From a checkpoint of a small transformer trained on Wikipedia.
Architecture: LayerNorm before each block, learned positions, biases, tied embeddings.
Training: a variant of Muon for these matrices, 113M tokens, 3290 steps.
Each number is 128 + 32 x the weight over its row's rms, rounded and kept within 0 to 255. Layers, rows and columns count from 0. The size above them is the row's rms in percent of the matrix's.

# layer 5 MLP down (transposed), 320x160, rms 0.0724, rows 8-29, columns 0-159
size [ 99  96 104 100  88 103  81  96  96  94 108 108  79 102 109  88  97  91 107 107 104  94]
[[172 103 194 104 124 134 118 135 116 126 164 172 125 165 166 177 131 141  93 189 152 141 109 135 142 107 125 130 176 173 175 124  50  62 109  81 180 148  93 138 117 161  66 131 101 103 171 135 121 120 143 117 126 127 124 157 132 190 134 153 119 134  69 153 153 103  92 112 126  77 145  93  98 154  51 116 150 119 152  75 131  90  86 185 122 149 118 113 100 150 138 138  68 117 134 114 117 177 128  88 118  73  95 114 127 155 155  59 105 111 135 100 131 118 133 174 129 152 141 183 123 173 124  85 162 148 131  99 162  89 132 105 141 157 139 110  93 122 156 153 154 166 104  86 138 194 100 135 117 107 118  83  79 233 165 123 117 100 168  90]
 [113 101 176 155 138  88 160 146 134 135 143  82 128 184 157 151  95 112 148 142 150 186 111 112 176 136 132 152 103  80 119 115 121 125 132 130 148 206 158 118  69 109 103  98 140 114 112 227 181 106 110 113 111  68  92 101 117 133  83 115 112 201 109  70 124 167 134 138 148 127 145 116 103 160  93 152 187  82 146  53 136 111 113 171 130 131 147 125 113 123 152 106 145 127  73  91 117 100 158 136 106 130 155 127 206 105 131 155 158 146 121  64 165 119 104 121 129 113  93 201 115 129 158 131 109 100 116 142  94 113 140 175 181 105 128 119 163 100 101 129 153 114 121 131 145  65 159 149 117  71  74 102 191 137  94  92 217 138  97 142]
 [ 91 156 124 117 124 105  86  95 146 100 125 129 194  68 129 144 134  59 155 143 100 166 130  94 111 102 106 167 126 138 166 109 200  76 136  97  86  79  98 114 128  71 109  86  96 101 160 179 144 147 101 154 142 187 113 134  95 157 122 154 172 152 174 148 150 115 121 119 140 123 138 149 128  84  98 148 114 110 162 152 107  82 170 103 122 131 132 153 148  98 192 139  37 121 179 194 116  62  88 158 164  92 138 184  78 141 166 157  62 143 147 159 108 106 128 119 107 107 102 142 132 108 116 111 124 136 221  75 106 185 141 129 164 137 136  89  98 123 165  90 137 179 172 160 180  89 105 131 134 132 133 140 116 124 123 137 127 175 135 129]
 [137 115 223  88 114  82 127 141 129 191 140 118  93  71 130 128  97 103 124  91 133  88 133 166 155  77 127 113 125 181 133 139  85 174 152 125  95 128 137 123  77 132  75 155  90 176 107 161 173  85 115 123 134 106 144 138 202 148 156 135 151 210 109 138 148 143 142  85 146 156 125 133 146 139 112 130 178  97 129 103 173 100 115  93 111  82 101 104 128 103 131 192  73 119 104 184 117 147  91  89 178 127  73 122 155 108 130 183 145 116 101 154 123 119 124 119  62 125  83 132  79 122 114 127 123 141 129 130 131 100 209 109 107  98 115 156 190 129  97 109 169 149 136 140 146 113 148  89  94 141 119 146  58 188 185 131 100 184 177 151]
 [182 213 172 130 131 124 147 143 132 158 146 132 146 130 174 206  76 161 115 125 141 126 182 159 162 162 125 103  84  95 112 102 146 168 189  96 128  96 121  96 152 113  80 120 146 107 104 130  99 125 112  46 106 145 124 109  90 149 165  63 135 125  34 128 134  98 120 131 109  94 159  58 126 200 140 153 145 182  97 125  82 129 119 176 101  70  99 118 157 122 124 161 136 169 142 167 150 164 123 123 131 101 120 114 169 116 142 109 121  31  75 174 119 121 117 203  96 153 125 117 130 130  79 106 120 133 140 145 112 132  84 135 144 134 125 110 143 124 150 172 179 114 145 104 141 125 106 142 141 147 161 149  84  90 152 185  78 152 124 156]
 [ 93 107  98 197 112 118 126  83 133  97 143  65 145 128 147 173 106 102  90 126 109 202 100 155 151 148 135 157 141 170  90 175 119 100 114 154 174 129 116 137 176 125 113 186  99 147 123 140 174 159 177 102 111 149 140 128 127  70 130  85 108  82 104  81 161 124 152 108  97 124 120 119 129 151  97  85 107 144 101 156  78 102 122 108 172 119 125 101 155  74 160 136  44 186 124 168  75  98 176 123 105 171 100 104 130  77 206 134 211 183 136 132 128  82  71 113  80 138  67 139 175 137 145 128  95 113 155 132 170 140 164 146 125 123 108 144  87 152 161 151 148 145 104 132  83 143 156 155 119 126  69 116 150 117 151  82 124 157 168 143]
 [145  97 200 105  56 152 151 152 130 155 161 153  99 110 183 162  76 133 153 126 122 147 151 101 141 137 120  79 123 129 114 119  48 208 132 155 134  86 122  95 135 146  77 171 161 125  96  88 145 159 139 119 146 113 120  95  83 153 127  68 130  84 129 147 140 166 137 133 119  92 180  92 168 109 106 107 140 146 145 148 139  79 184 173 145 179 169 181 163 118 122 140 107 115  86  83  97  97 133 103 115 161  90 128 106 127 136 150 116 136 154 124 111 111 139 162 109 162 131 153  97 136 147  80 103 142 146 103 130 130   1 103 110 184  61 142  97 116 133  75 198 104 120 123 135 113 182 158 133  98 129 107 181 168 130 132 101 156 138 183]
 [134 147 128 105  92 133 153 160  81 143 139 131 104 123 182 166 108 110 121  65 149 109 194 134 132 141 144  81  91  64 139 141 166 196 116 139 134 141  66 126 150 129 117  66 166 115 107 124 165 110 134 178  95  84 131 103 129 120  93 116 139 111 123  97 102  88 105 156 164 147 137 103 116 128 117 160 145 198 128 138  91 133 107 169 112 143 146 150 127  87 213 160 126 129 138  91 101 101 148 141 159 110 141 167 141  98 111 129 146 175 102 141 172 162 159  94  92  76  91  61 161 134 133 115 157 131 107 140  82 127 105 107  87 130 110 179 100  86 134 104 145 124  96  84 193 176  56 162 220 105 133 157 105 116 220 121  99 166 166 113]
 [126  57 118 111 136 149  63 117 111 119 141 121 133  91 109 132  93 159 116  19  94 139 122 143 194 129 102 117 133 132 190 166  63  84 154 166 109 105 110 158  88  74 156 193 151 118 150 100  74 115 145 138  87  73 102 176 139 114 106  85 149  94 175 132 143  89 156 143 134 134 178 152  74  94 129 158 161  75 163 162 135 132 140 109 151 100 109 197 139 164 152 135 117  89 105  88 140 121 176 148 101 116 154 141 118 149 110 184 122 127  83 170  95 159 172 102 147 140  94 131 161 201 127  91 126 138 174 144 128  91 143 109 175 151 106 155 150 102 103 150 139 158 138 105 146 175 123 130 120 151 149 150 136  95 123  55 141  82 172  87]
 [152 132 132 133 149  82  95 160 123 120 196  67 111  94  88 187 146 112 132 152 207  99  88 118 187  78 116 136 128 126 149  99 190 126 137 138  68 142  93 161 133 156 131 138 135 183 149 123 104 116 161 114 123 168 168 194 114 148 142  70 102 137 170 156 144 119 192 154 120 128 165 136  98  71  75 178  93 136 109 102 162 127 162  64 202 109 157 137 119 123 111 120 109 132 136 171 175 117 121 131 173 113  71 101  92 105 160  95 124 102 116 126 105 141 109 143  96  89  90 151  97 120 120 121  35  95 191 113 153 130 103 114 154 137  66 114 144 143  95 118 152 122 154 156 107 143 129 175 133 170 178 126 133 138 126 100  86  72  78 139]
 [142 101 109  79 102 141 144  75 138  97  88  94 156 146 136 129 115  96 131  89  87  96 102 168  63 129 120 156 133 107 146 106 199 131 172 126 122  80 109 137 121 185 116 126 123 127 158  85 122 142 162 139 142 115  97 173 130 102  95 125 174 146 192 154 158  86 128 127  82  95  89 122 168 180 169 116 120 126 143 170 149 122 144 117 137 102 108 118  76 126 151 123 151 112 130 103 120 129 116 176 152 159  64 140 130 145 172 113  99  96 111 100  91  50 191 134 145  97 172  97  80 130  99 147 139  88 148 169 141 140 248  99 134 214 185 128 112 184 125 152 159 124  95 111 145 115 144 137 119 160  89 138 120  68  84 108 126 100 188 170]
 [ 48 125  62 104 159 160 119 141 130 133  85 116 141 154 119  67 153 155 120 137 101 110  43 123 167 117 147 170 119 122 144 131 116 153 109 153 157  98 150 121 167 125 115 150 178 154 147  97 113 162 150 117 168 134 156 135  97 111 104 129 131 153 112 134 113  79 167 133 153 121 174 137 139  95 159 139 154 106 133 115 113 118 114 117 106  93 171 126 108  96  76 104  70 125 154  61 104  91 130 174 138 102 156 169 157 118  29 151 163 179  55 125 126 153 197 136 113 159 151 173 103 174 140  83 119 130 149 114 168 127  92 136 165  53 133  87 130 164 124 123  61  82 167 132 164 184 128 137 120 106 171 122 108  91 198 134 113  92 178 173]
 [212 142 131 115 151  60  88  72 103 107 116 175  99 108 156 145 114 126 125 157 175 175 128 127  91  84 129 119 101 158 104 112 136 159 148 149 140  66 118  91 107 156  76 145 142 104  96 133 170 111 145 146 140 144 165 104  73 135 146 140 165  79 173 111 121 151 112 121 132 116  62 132 140  63 102 132 152 156 142 115  98 124 126 198 197 149 131 103 167 134 105 143 130 132 138 103 137 174 110  95 113 185  54 134 135  97 127 136 108 129 165 112 134 102 102 194 130 127 143 173 153 167 176 115 134  96 149 110 101  71  91 189  91 131  48 148 133 101  81  60 159 127 163 130 182 135 162 102 123 125 148 135 194 161 103 140  76 136  75 151]
 [109 177 150 140 148  75  61 116  82 113 164 122  78 149 134 150 114 112  85  75 118 166 131 115 130 159 160 133  84 157 113 116 185 178 157 158 118 134 139  90 144  94  87 119 158  87 130  98  74 112  23 153 121 103 124 105 134 185 141 148  91 139 130 136 130 129 111  99  92 118 172 135 117  96 175 143 153  98 134 101 128 207  75 121 142  94 172 175 156  96 101 166 166 149 177  97 150  68 103 120 181 143 171 149 137 150 153 104 145 137  65 135 104 145 175 171 111 147  93 143 102  95 146 122 109 147 123 146  30 178 109 154 183 119 152 160 132 129 112 121  82 137 126 118 183 155 122 104 146 108  90  89 131 170 109 182 101 121 108 147]
 [131 151  58 156 141 129 161 123 164  50 157 122 206  70  90  62 182  98 111 116 127 110 140 104 147 112  54  96 140  66  95 150 128 131  95 118  92 100 165 165 144  95 145 128 152 120 147 175 150  84 100 186 144  86 114 121 115 161 170 157 102 155 166  51 189  96 101 152 155 128 163 112 140 102 128 161 193 104 108  96 169  87 170 134 124 153 113  96 127 153 117 167 121 152 129 123  96  95 121 103 128 128 118 156 127 158  43 112 177  86 147 140 103 159 123  88  94 102 140 124 103  80 127 171 114 121 158 172 141 129 109 179 119 144 161 138 155 132 129 107 126  90 191  87 148 140  96  82 101 129 135 177 123 156 119 148 174 182 121 137]
 [147 132 144  81 143 154  77  88 160 154 155 125 137 155 183 110 117 142 156 144 132 145 120 139  87  76 162 139 158  61 132  41 125 140  62 195 145  47 133 126 105  74 160 115 168 172 153 143  82 142 173 120 125 141 131  79 132 175 133 151 156 124 150 182 126 151 124 151 131 165 133 125  97  89 127 119 189 164 112 131 127 117 171 121 139 116 168 119 148 147 183  66 148  99 157 115 128  89 109 133  85 103 137 173 175 130 136 107 117 138  68 162 116  99 143 196  83 110 119 130 126 171 120  96  81 131 130  60 115 116  54 203 141 129 140 106 126 132  88 148 134 114 129 161  98 185 140 116  72 128 125 105 120 154  81 138 127 133 106  48]
 [ 92  87 153 157 103 147 125 108  85 119 183 156  47 148 132 146 169 154 163 158 165 108 187 116  76 172  95  92 101 114  92 117 137 140 139  47 115 117 160 163 101 145 134 128  91 105 137 143 185  64 137 130 138 150 108 139 122 136 143  99 163  67  92 135 157 154 106 197 124  76  89 158 169 106  65 135  88 161 139 116 106 190 140 115 132 145  89 140 116 135 111 137 101 154 176 223 159 129 160 134 134 124 141  93 136  79 138 136  98 142 171 130  82 102  80 125 108 142 143 157  92 136  91  96 100  97  79  83 176 104 161 121 140  96 145  81 165 124 135 129 143  92 118 160 193 126 178 149 167 154 109 171 132  74 147 137 144 157  76 123]
 [159 113 165 125 150  41 130 113  86 126 105 113 126 120 133 116 114  91 132 104 174  92 101 129 150 126  92 116 143 110 108 115 169 192 156 105 159  75 133 147 132 132  85  99 140 126 126 121 142 113 183 119 123  96 110 146 106  94 110 128 150 158 132 101 101 129 152 162 155 187 136 111 139 126 205 102 134 138 110  98  92 164  64 107 142 128 134 124 210 143 128 156  98 106  73 111 124 126 147 121  88 191 110 109  84 170 154 158 159 158  99 119 101 130 134 188 177  74 173 142 167 130 184 144 131 207 152 126 119 123 173 128 141 145 118 122  98 177 139  87 122  53 128  88 131 138  43  66 197 169  86 171 121  92 175 134 134  69 149 143]
 [138 153 172 123 118 108 203 171 130 138  70 168 104 110 155 150 116 114 118 173 111 141 105  46 119 119 132  85 111  50 147 127 117 177 121 129 161 115 155  50 130 138 147 151 156  89 192 172 116 129 134 104 138  75  83 101 192 124  89 134  87 158 117 136 116 153 199 144 140  77 109 127 156 114 136  81 138  92 138 173  99 109 160 139 139 130 144  98 105 169 115  77 120 166 105 170 156 171 106 145 149 153 195 154 167  87 197 187 148 181 133 117  76 159 151 152 120 118 102 106 108  97 103 150 152 107  89  58 128 116 119 155 122 129  86 152 109 114 123  59  87 104 154 159 141 134 137 160 125 103  88 140  97 173  84 113 116 122  92 107]
 [114 171 148 128 161 164 113 138 112 101  98 144  64 192 116 126  95 137 121 117 139 148  46  44 147 117  92 121 151  89 151 181 172 140 163  95 143 127 131 104  89 202  95 131 153 153 160 148 125 150 123  94 157  58 132  87 157 140 128 154  91 141  85  94 168  97 146 136  95 111  47 103 147 143 121  43 119  98 155 229 157 132 121 151 181 133 154  72 172 169 109 166 127 154 194 101 149 162 116 135 167 114  82 148  96 138 143 122  72 112 111 162 112 128 142 108 149 127 132 148 157 115 126 152 149 135 119  71 140 120 148 108 106 180 135 187 130 105 113 113 111  85 108  82  80 145 131 148 111 155 100 150 116 154 121 106 165 157  90 146]
 [147 135 151 120 113 160 155  93 146 103 110 163 111 114 126 121  96 114 115 157 110 124 131 166 137 114 141  72 118  97 173 184 143 105 106 137 188 129  91  72 217 129 131  95 150  96 192 186 121 168 148 106  82 150 189 143 151 162 110 139 144 133 182 136 155  98  76 125  82 111 152  97  80  86 106  96 118  97  75 190 138 104 158 105  86 147 163 111 119 129 126  78 136  84 140 153 118 126  86 139  80 131  96 163 137  89 150  79 116 152 113 119 112  99 171 147  85 100 173 153 150  74 122 183 136 120 204  87 105 170  57  96 165 118 129  78 149 167 137 157 160 133 110 144 131 159 149 108 129 154 118 133  86 186 120 146  94 155  57 167]
 [109 201 154  86  75 151 120  96 152 192  90 120 133 170 122 114 113 127 126 141 127  84 179  99 137 149 102  80 101 112  50  98 185  92 172 149 140  66  97 145 100 102 146 173 134 168 124 163 168 140 119  97 158 104  90 166 109 126 156 189 131 120 134 152 106 144 133 151 125 156 108 122 130 101 141 114 100 183 154 120 138 116  95 119 207 191 109 119  98 115 140 148 192 113 103 103  85 110 109 138  98  93 203  86 141 108 141  55 167 120 128 108 173 117  92 131 137 147 138 147 111 114 124 173 147 158 113 178 124  48  18 133 126 109 146 154 134 125 131 131 147 107 124 147 195  98 125 183 122 121 129 129 137  83 106 155 164  98 115 108]]
# layer 5 MLP up, 320x160, rms 0.0762, rows 9-29, columns 0-159
size [ 94 100  93  97 107  85  92 101  88 123 101  85 103 105  94 100  92 110 111  99 103]
[[117 113 130 195 109 163 131 113 147 107 149 125 165 128 115 189 180 136 185 133 106 102 133 126 179 109 113  69 127 163 163  79 119  96 139 143 144 137 129  76  97 110 110  87 134 173 149 126 122 160  49 135 160  47 104 117 212 112 124 139 127 157 129 167 141 128  99 123  90  78  81 133 146 140 122 110 161  72 133 136 121 124 138 144  98 107  87 151  83 161 169  91 134 179 142 154 107 130 122 163  84  46 175 106 170 144 148  62 166 100  90 130 110 122 102 106 108  98 129 205  89 176 181 156 166 127 166 140 126 115 129  97 133 126 149  99 134 182  91 197 105 166 133 152 144 137 161 169 102  90 111  60 127 108 107  91 105 144 132 121]
 [166 109 186 115 125  91 106 120  71 184 149 169 164 134 172 154  59 150 158 139 135 165 151 160  77 139  97 190 107 172 145  82  95 129 153 158 154  54 104 116  91 112  93 129 116 189 104 140 148 102 109  72 142  83 112  92  59 155 157 119 129 113 102 128 143  71 137  75  81 132 144  81  77  92 116 161 132  98 169 189 157 137 134 133 129 142  92 173 136 191 121 150 100  95 108 127 113 197  71 163 137  87 143 137 126 156 141 158 128  89 132 147  74 138 141 127 156  94 143 135 141 140  91  97  95 181 170 129 132  75 109 136 164 124 158 133  90 107 147 155  91 168 164 130 129 121 106 118 170 126  54  83 133 184 150 149 117 123 126 109]
 [113  92 111 149 131 180 144 177 118 139 141 153 123  89 132 121 127 189 120 117  73  96 127  87 231 140 104 133 173 103 109 141 141  64 134 113 185 121  65 101 190 124 127 106  91 113 140 121 144 131  85 185  94 169  86 171 127 145 132  77 133 118  77 165  87 184 107 163 128  90 169 150 123 156 126 143 174 115 166 135  79 164 134 148 118 129 168 154 165 142  62 148 138 128 123  96 103 125  64 130 141 100 147  93 167  81 154 153 137 137  91 123 121 169 146 106 149 124  94  93 173 173  98 129 118 143 110 136 126 138 132 136 156 126 156 108 170 124 160  75  91  92 112 145 114  85 146  92 147 168 129 172  56  58 183  97 152 123 123  56]
 [150  92 171 138 100 132 190 137 127 109 104 105 102 135 111 129 144 159 136  44 154 123 144 149 122 115 174 116 145 131 123 139 175 125 172 136 145 182  95 156  70 143 151 154 105 136 138  99 107 109 130 183 129 109 140 188 131 111 120  78  73 158 167  97 182 136 109 137 162 155 138 118  53  78  32 113 173  67 188 128 109 151 108  83  55 159 146 115 158 138 155 149 112 150 159  92 129  85 177 143 133 136 190 135  65 144 131 128 146 160  93 165  63  94 135 122 111 136 119  82  54 152 152 140 136 157 172 113 130 151 157  87 164 125 135 138 127 148  96 115 135 154  90 129 117 122 145 139 145  90  88  62  87 125 134  97 189 137 102  86]
 [ 91  87 126 124 129 145 102 100 135 145 170 166 153 149 172 187 169 106 209 102 106 139 138 160 161 120  83 100 130 125 130  56 104  72  96  64 145 172 130 134 137 142 125 144 159 151 128 164 122 165 152 132 101 114 158 122 160 138  72 139 157  85 125 175  89 181 152 114 124  99 125 147 107  80 108  97 102 111 114  72 148  72 108 118 141  78 173  91 176 185 127 117  87 125 128 132 150 118 145 104  57  67 145 134 102 126  84  95 163 201 158 136 158 107 102 137 166 109 123 109 139  94 120 155 197  99 182 134 114 158 126 173 115 171 138 142 135 130 157 188 151 133 130 159 120 114  80  28 116 167  95 120 139 161 162 127  96 113  89 122]
 [139  75 163 158 134 133 148 115 117 104 111 171 107 111 116 124 246  77  97 146  77 112 169 145 116 140 142  99 151  79 179 133  89  59  49  97 123 176 155 136  80  87 182 155 163 114  82 100 121 140 147  73 105 166 155 118 123 115 195 143 120 123 112 192 124 143 106 129 146 151 116 138 200  81 135 133  95  85 132 149 180 166 130 114 130 116 163 125  96 153 101 164  99 148 115 120 152 119 156 160 121 138 146 144 133 107 178  72 135 132  98 111 160  94  91  77 145  83  80  89 111 131 109  83 114 140 221 150 137  96  93 126 166 133 137 145 134 140  98 140 137 178 124 146 104 150  64 113 150 132 107 144 155  87  96 163 159 102  94 121]
 [145 104 133 187  72  81 122 181 138 128 112 163 158 105 127 102 139 106 144 156  87 134 120 133  78 113 169 127 184 162 127 177 127 112 163 133 155 165 129 131 162 160  73 143 122 140 198 143 128 145 145 149 124 138  96 142 137 130 146 126  45 166 133 124 141 115 168  62  73  84 117 141  85 135 157 159  94 140 165 103 161  97 125 191 146 109 175 147 136 116 193 129 144 112  75  84 165 127 139 116 142  59  89  89  77 123 144  71 146 142 177 140  92 126  97  95 144 182 119 128  79 122 110 143 109 132 133 166 173 138 141  84  91 117 111 156 115 117 100 157 139 130  90 146 168 114  83 176  89 118 102 183 147 143  29 114 120 168  80  73]
 [151 164 155 106 117 115 105 130  53 134 144 168 144 153 127  80 142 154 141 107 134 129  92 103 123  75 166 213 111 196 116  88 181 129 115 197 144 129 115 140 126 153 169 147 115 127 142 140 100 106 111 103 139  77 109 113 172 103 143  74 113 132 171 121 149 158 117 162 121 149  97  72 164 171 164  78  96  99 110 132 115  88 119 118 130 162 138  91  89 156 125 168 112 113 129  74 144 121 171 148 157 162  73  86 153  79 127 118 129 169 102 157  88 111 132 108 162 161  96 129 120  84 106 155 173 213 105 182 138 111 140 129 140 118 145 202 137 199 136 154 110 120 107 102 154  53 154 150  59 122  74 178 110 142 119 131 104  61 121 105]
 [126 158 132 140 206 125 172 173 105 113 193 138 121 131 184 152  92 128 164 197 125 133 129 146 139  58 161 159 125 159 118 154 107 153  87 117 100 121 112  69 174  86 155 140 133 100  95 170 192  98 125 163 171 130 117 131 122 158 156 188 153 110 106 102  84 122 100 125 120 105 168 117 126 157  82 109 105 182 101 141 110 128 122 169 130  85 156 162 170 161 115 121 117 148  76 130  84 144 164  96 188 106  70  96  62 149 113 124  82  69 167 167 127 108 201 128 123 138 161 148  94 117 136  98 123 135  65 130 154 150  80  79 152  96 160 103 123 161 126 107 102 119 166  78 141 164 128 110 131 110  93 139 160 147  74  75  82 150 153  90]
 [103  66  96  86 155 113 156  63 170 135 133 135  82 140 128 103 113 176 107 138  66 122 129 175 109 182 161 157 147 159  97  86 129 149 118  88 160 134 150 111 145 142 181 151  78 141 135 107 100 126 118 185 136 160 126 140 153  88 108 142 120  91 194 201 110  74 144 165 110 112  98 133 162 190 124 111 108  97 136  78 116 167 138 141  96 103 108 108 109 164 108 149 133  79 126 106  76 156 108 136 102 170 110 154 112 168 157  87 141 111 109  66 178 127 186 139 146 139 155  81 151 121 148  88 151 118 155 177 118 134 194  97 144 224 160  93 130 130 156 103 111  73 163 149 120  96 130 121 116 127  95 116  50 171 188 112 122 119 156 156]
 [120 141  97 161 122 131 169 130 134 115 125 127 131 123 140 122 160 136 116 124  92 120 142 121 134 143 127 170 140 221 136 205 143 197 144 136 137 139 120 130 143 131  66  48 180 144  59 180 133 161 141 144 172 134  80 106 138 110 127 137 104 122 142  87 151 114 217 104 166 135 137 165  66 146  89 159  99  69 117 126 124 123 148 160 137 129 112 137 202 107 160 139  74  97 100 114 127 103 133 166 164  81 126 142  83 161 142  84 126 135  75 162  58 115  84  93 113 102 178 128 112 149 118  87 116  79  81 153  93 126  79 108 173  77 175 121 130 144 135 175  82 131 159 119 166 133 144 135 135  72  99 121 127 163 134 210 132 128 132  83]
 [181 182 138 191 120 139 167 154 172 140 110  83 127  87 162  98 156 133 128 136 121 123 114 135  83 119 117 126 124  88 123 134 189 148  89 103 130 132 111 117 159 100 187 153 119 178 162  68 125 143 167 149  95 163 148 105 127 107 176 118 101 163 115  70 173 154 127 104 115 178 137 179 117 119 120 123 123  89 105  65 105 139 114 201 106 108  79 163  78 103  74  93 132  96 152  89 160 121 144 156 139 157  92 101  78 116  95 101 155 134 157  48 176 157 161 131 178  67 128 147 151 160  80 107 146 123 146 160 120 171 137 136 129  56 185 151 123  95 114 194 129 205 154 119  91  93 116 104 105  95 116  99 183 110 124 112 101 146 141 115]
 [130 131 126 138  94 164 106  84 102 140  34 136  87 124 130 160 199 103 155 141 103 172 102 144 110 111 155 109 113 126 134 130 157  96  75 153 143 126 169 155 155 138 117  85  64 124 133 179 115 123 149 134  94 103 105 120 104 124 106 189 186 104 150 135 111 133  98  91 186 138 131 114 186 184 112 121 113 107 122  95 106 129 162 167 129 143 150  89 106  85 133 121 109  30 135 115 102 133 112 174 128 130 131 159 136  93 115 120 102 107 211 175 162 142 144 148 137 165 136 119 129 152 179 147 168 129  90 121 144 184  81 114 104 123 138 142 186 120 119 159 163 160 194  78  37  78  91 120 165 126 152 139  96  89 158  67 100 163 146  92]
 [ 87  96 117  77  92 151 136 167  91 137  99 112 147 132 173  89 115 137 109  91 148 149 150 130 110 185  52 148 189  99 109 132  86 102 134 138 135  79 171 122 102  90 141 140 154 144 138 101 149 181 118 158 170 153 119 119  99 146 126 170 155  66 167  85 128  88 198  99 222  60 158  93 134 141 164 193 151 151 110 101 101  45 145 201  65 162 117 105 129 115 104 181 138 125 188 107 129 149 111 128 145 110  95 117 155 171  90 130 111  61 143 107 116 133  97 149 109 104 108 187 129 163 125 136 175 118 108 127 130 109 100 105 145 112 113 123 120 110 107 131 146 140 153 161 174 149 107 197 109 125 125 127 193 145 134  86 157 158 144 135]
 [ 81 129  82 162 154 147 123  69 145 119 153 111 117  97 109 104 151 108 125 121 128 113 201 124 188 176  73 157 101 199  82 126 106  77  81  95 114 148 162 196 116 179 100 108 104 105 117 143 145 111 102 155  89 115 180 119 150 133 143 144 193  93  66  88  98  92 123 130 172 157 107 165 190 127  76 134 128 115  96 117 161 147 157 121 140 135 130 145 148 177 100 169 132  76  67 188 109 125 106 156 152 153  81  96 156  95 121 121  85 125 146 144 110 149 180 117 160  98 124 150 156 125 138 140 164 123  59 155 121 144 147 112 142 158 111 156 101  94 146 137 160 120 157  58 120 192 124 149 141  90 117 123 124  83 166  95 116  71  60  91]
 [120  99 144 144 106 139 172 176 111 120 101 134 167  72  92 150  76 123 116 161 153 172 115 152 158 132  85 106 109 158 183 190 128 111  99 136  75 106 142  57 112 130 147  64 134 106 143 162  95 117 139 114  99 134 113 108  85 183 140 118 161 195 143 114  67  89 140  91 116 144  77 121 103  34 112 161 100 168 130 124 138 133 148 148 116 132 108 118  99 150 154 146 169 147  84 101 102 191 150 128 137  88 106 191  85 176 154  93 136  98 141 117 149 141 162  63  96 136  82 139 133 120 173 164 125 179 150 172  86 165  96 126 148 169  82 133 128 195 175 118 158  98 182  98 122 138  90  79 120 137 123 137 122 105  88 102 136  98 157 184]
 [110  92 136 126 104 181 134 133 182 169 179 144 144  84  84 142 186 123 128 188  92 158 135 117 166 158  89 114 109  92 132 104  46  95  85 129 129 124 111 112  35 141 132 113 165 116 163  79 156 149 124  97 166  97 180 199  85 182 119 160 157  78  93 162  85 175 147 171 114 151 157  84 157 119 128 164 165 108  98 114 133 128 164 131  62 127 184 230  95 167 109 135 158 108 195 132 114  94  96 110 123  81 103 142 158 125 100 109 158 123 116 133  92 132 173 103 126 132 110 118 119 132  95 148  75 153 155 144 153 125 156  85  98 159 157 123 130  95 150 125 106 168 162 136 109 103 145 133  85 114 147  73 166 122 118 131 135 117 102 108]
 [165 161 100 108 111 154 120 106 125 181 124 142 153 116 110 132 161 154 165 155 137 165 180  95 143 127 115 153  55 108 100 134 180 142 151 113 130 109 169 162 114 120 110 129 136 151 145 128  92  89 137  66 130  94 109 129 177 175  70 153 102 144 160 158  54 157  99 176  35 113 103  77 172 142 138 103  78 115 132 139  98 160 128 133 176 143  68  60 139 146  86 160 146 202 130 129 149 147 147 120  98 127 127 136  54 122 164 163  49 153 105 134  93 136 127 111 156  75 126 108  85 130  96 157 114 121 119 147 113 132 133 159 114 130 154 153 113 192 142 121 156 225 152  98 156  74 122 109 149 146 135  78  83 137 109 122  98  90  85 135]
 [163 129 120 123 131 134 181 105 135 153  99 108 162 132  94 184 117 106 134 104  96 191 185 129  84  82  60 167 160 172 175  98  68 118 117 196 169 168 152  95 138 139 130 128 146 107  78 144  79 140 142 122  88 170 156 144 122 143 149  70 144 157 142  66 114 141  76 152 158  45 163 128 113 116 143 114 146 153  48 138 135 111 138 139 126 107 179 112 111 151 105 190 141 155 139 178  93 127 177 165 102 141 114 125 103 147  79  85 119 114 204 127 102 107 120  84 176 126 166 101  95 131 138 128  94  88  49 111 140 171  97 164 164  98 107 122 126 166 144 101 178  94 108 168 171 157 156 123 125 122 124 140 165  91 112 125 124  99 107 112]
 [ 99 159 170  93 167 173 149 166 186 167  91 106 121 119 190  73  78 108 138 110 154 117  69 103 173 156 114 123 159  93 141 129 110 133 116 127 126  90 190 109  92 133 169 103 126 129  84 128 116 127  81 116 159 165 112 131  79 139 108 121  78 111 113 145 112 170  86 116  86 103 181 142 134 127  31  96 154  78 139 132 102  87 113 146  98 185 119 125 112 133  82  98  99 153 148 132 160 120 145 165 107 146 155 183 162 166 160 160  93 113 196  91  98 150 121  73 148  81 103 139 101 132 140  97 183 171 165 102 115  97 129  91 123  92 175 135 148 152 145 140 140 128 106 166 103 124 104 129 169 109 124 134 110 160 102 172 162  67 216  80]
 [124  78 112 178 107 186 142  70 135 171 122 135 139 123 110 154 116 104 140 165  98 101  99 109 160 127  70 144 129 108 121 173 120  96 122  65 180 163 164 118 187 100 112 155 113 168 177 129 146 132 101  92 118 119 110 129 152 108 135 122 137 132 146 125  80  64 162 129  94 160 137 105  70 142 150 143 150 103 125 154 118  99 165 179 120 145  87 134 138 153 147 145 113 123  88 194  83  80 103 103  91 151 136 133 172 148 191 153 119 142 153 156  82 185 116 148  85  77 111  99 126 130  79 122 148 106 122 162 139  79 143  85 140  67 152 125 171 170 115 184  77 185 137  62 158 156  88 157  92 134 112  73 133 163 132 122 105  54 152 201]]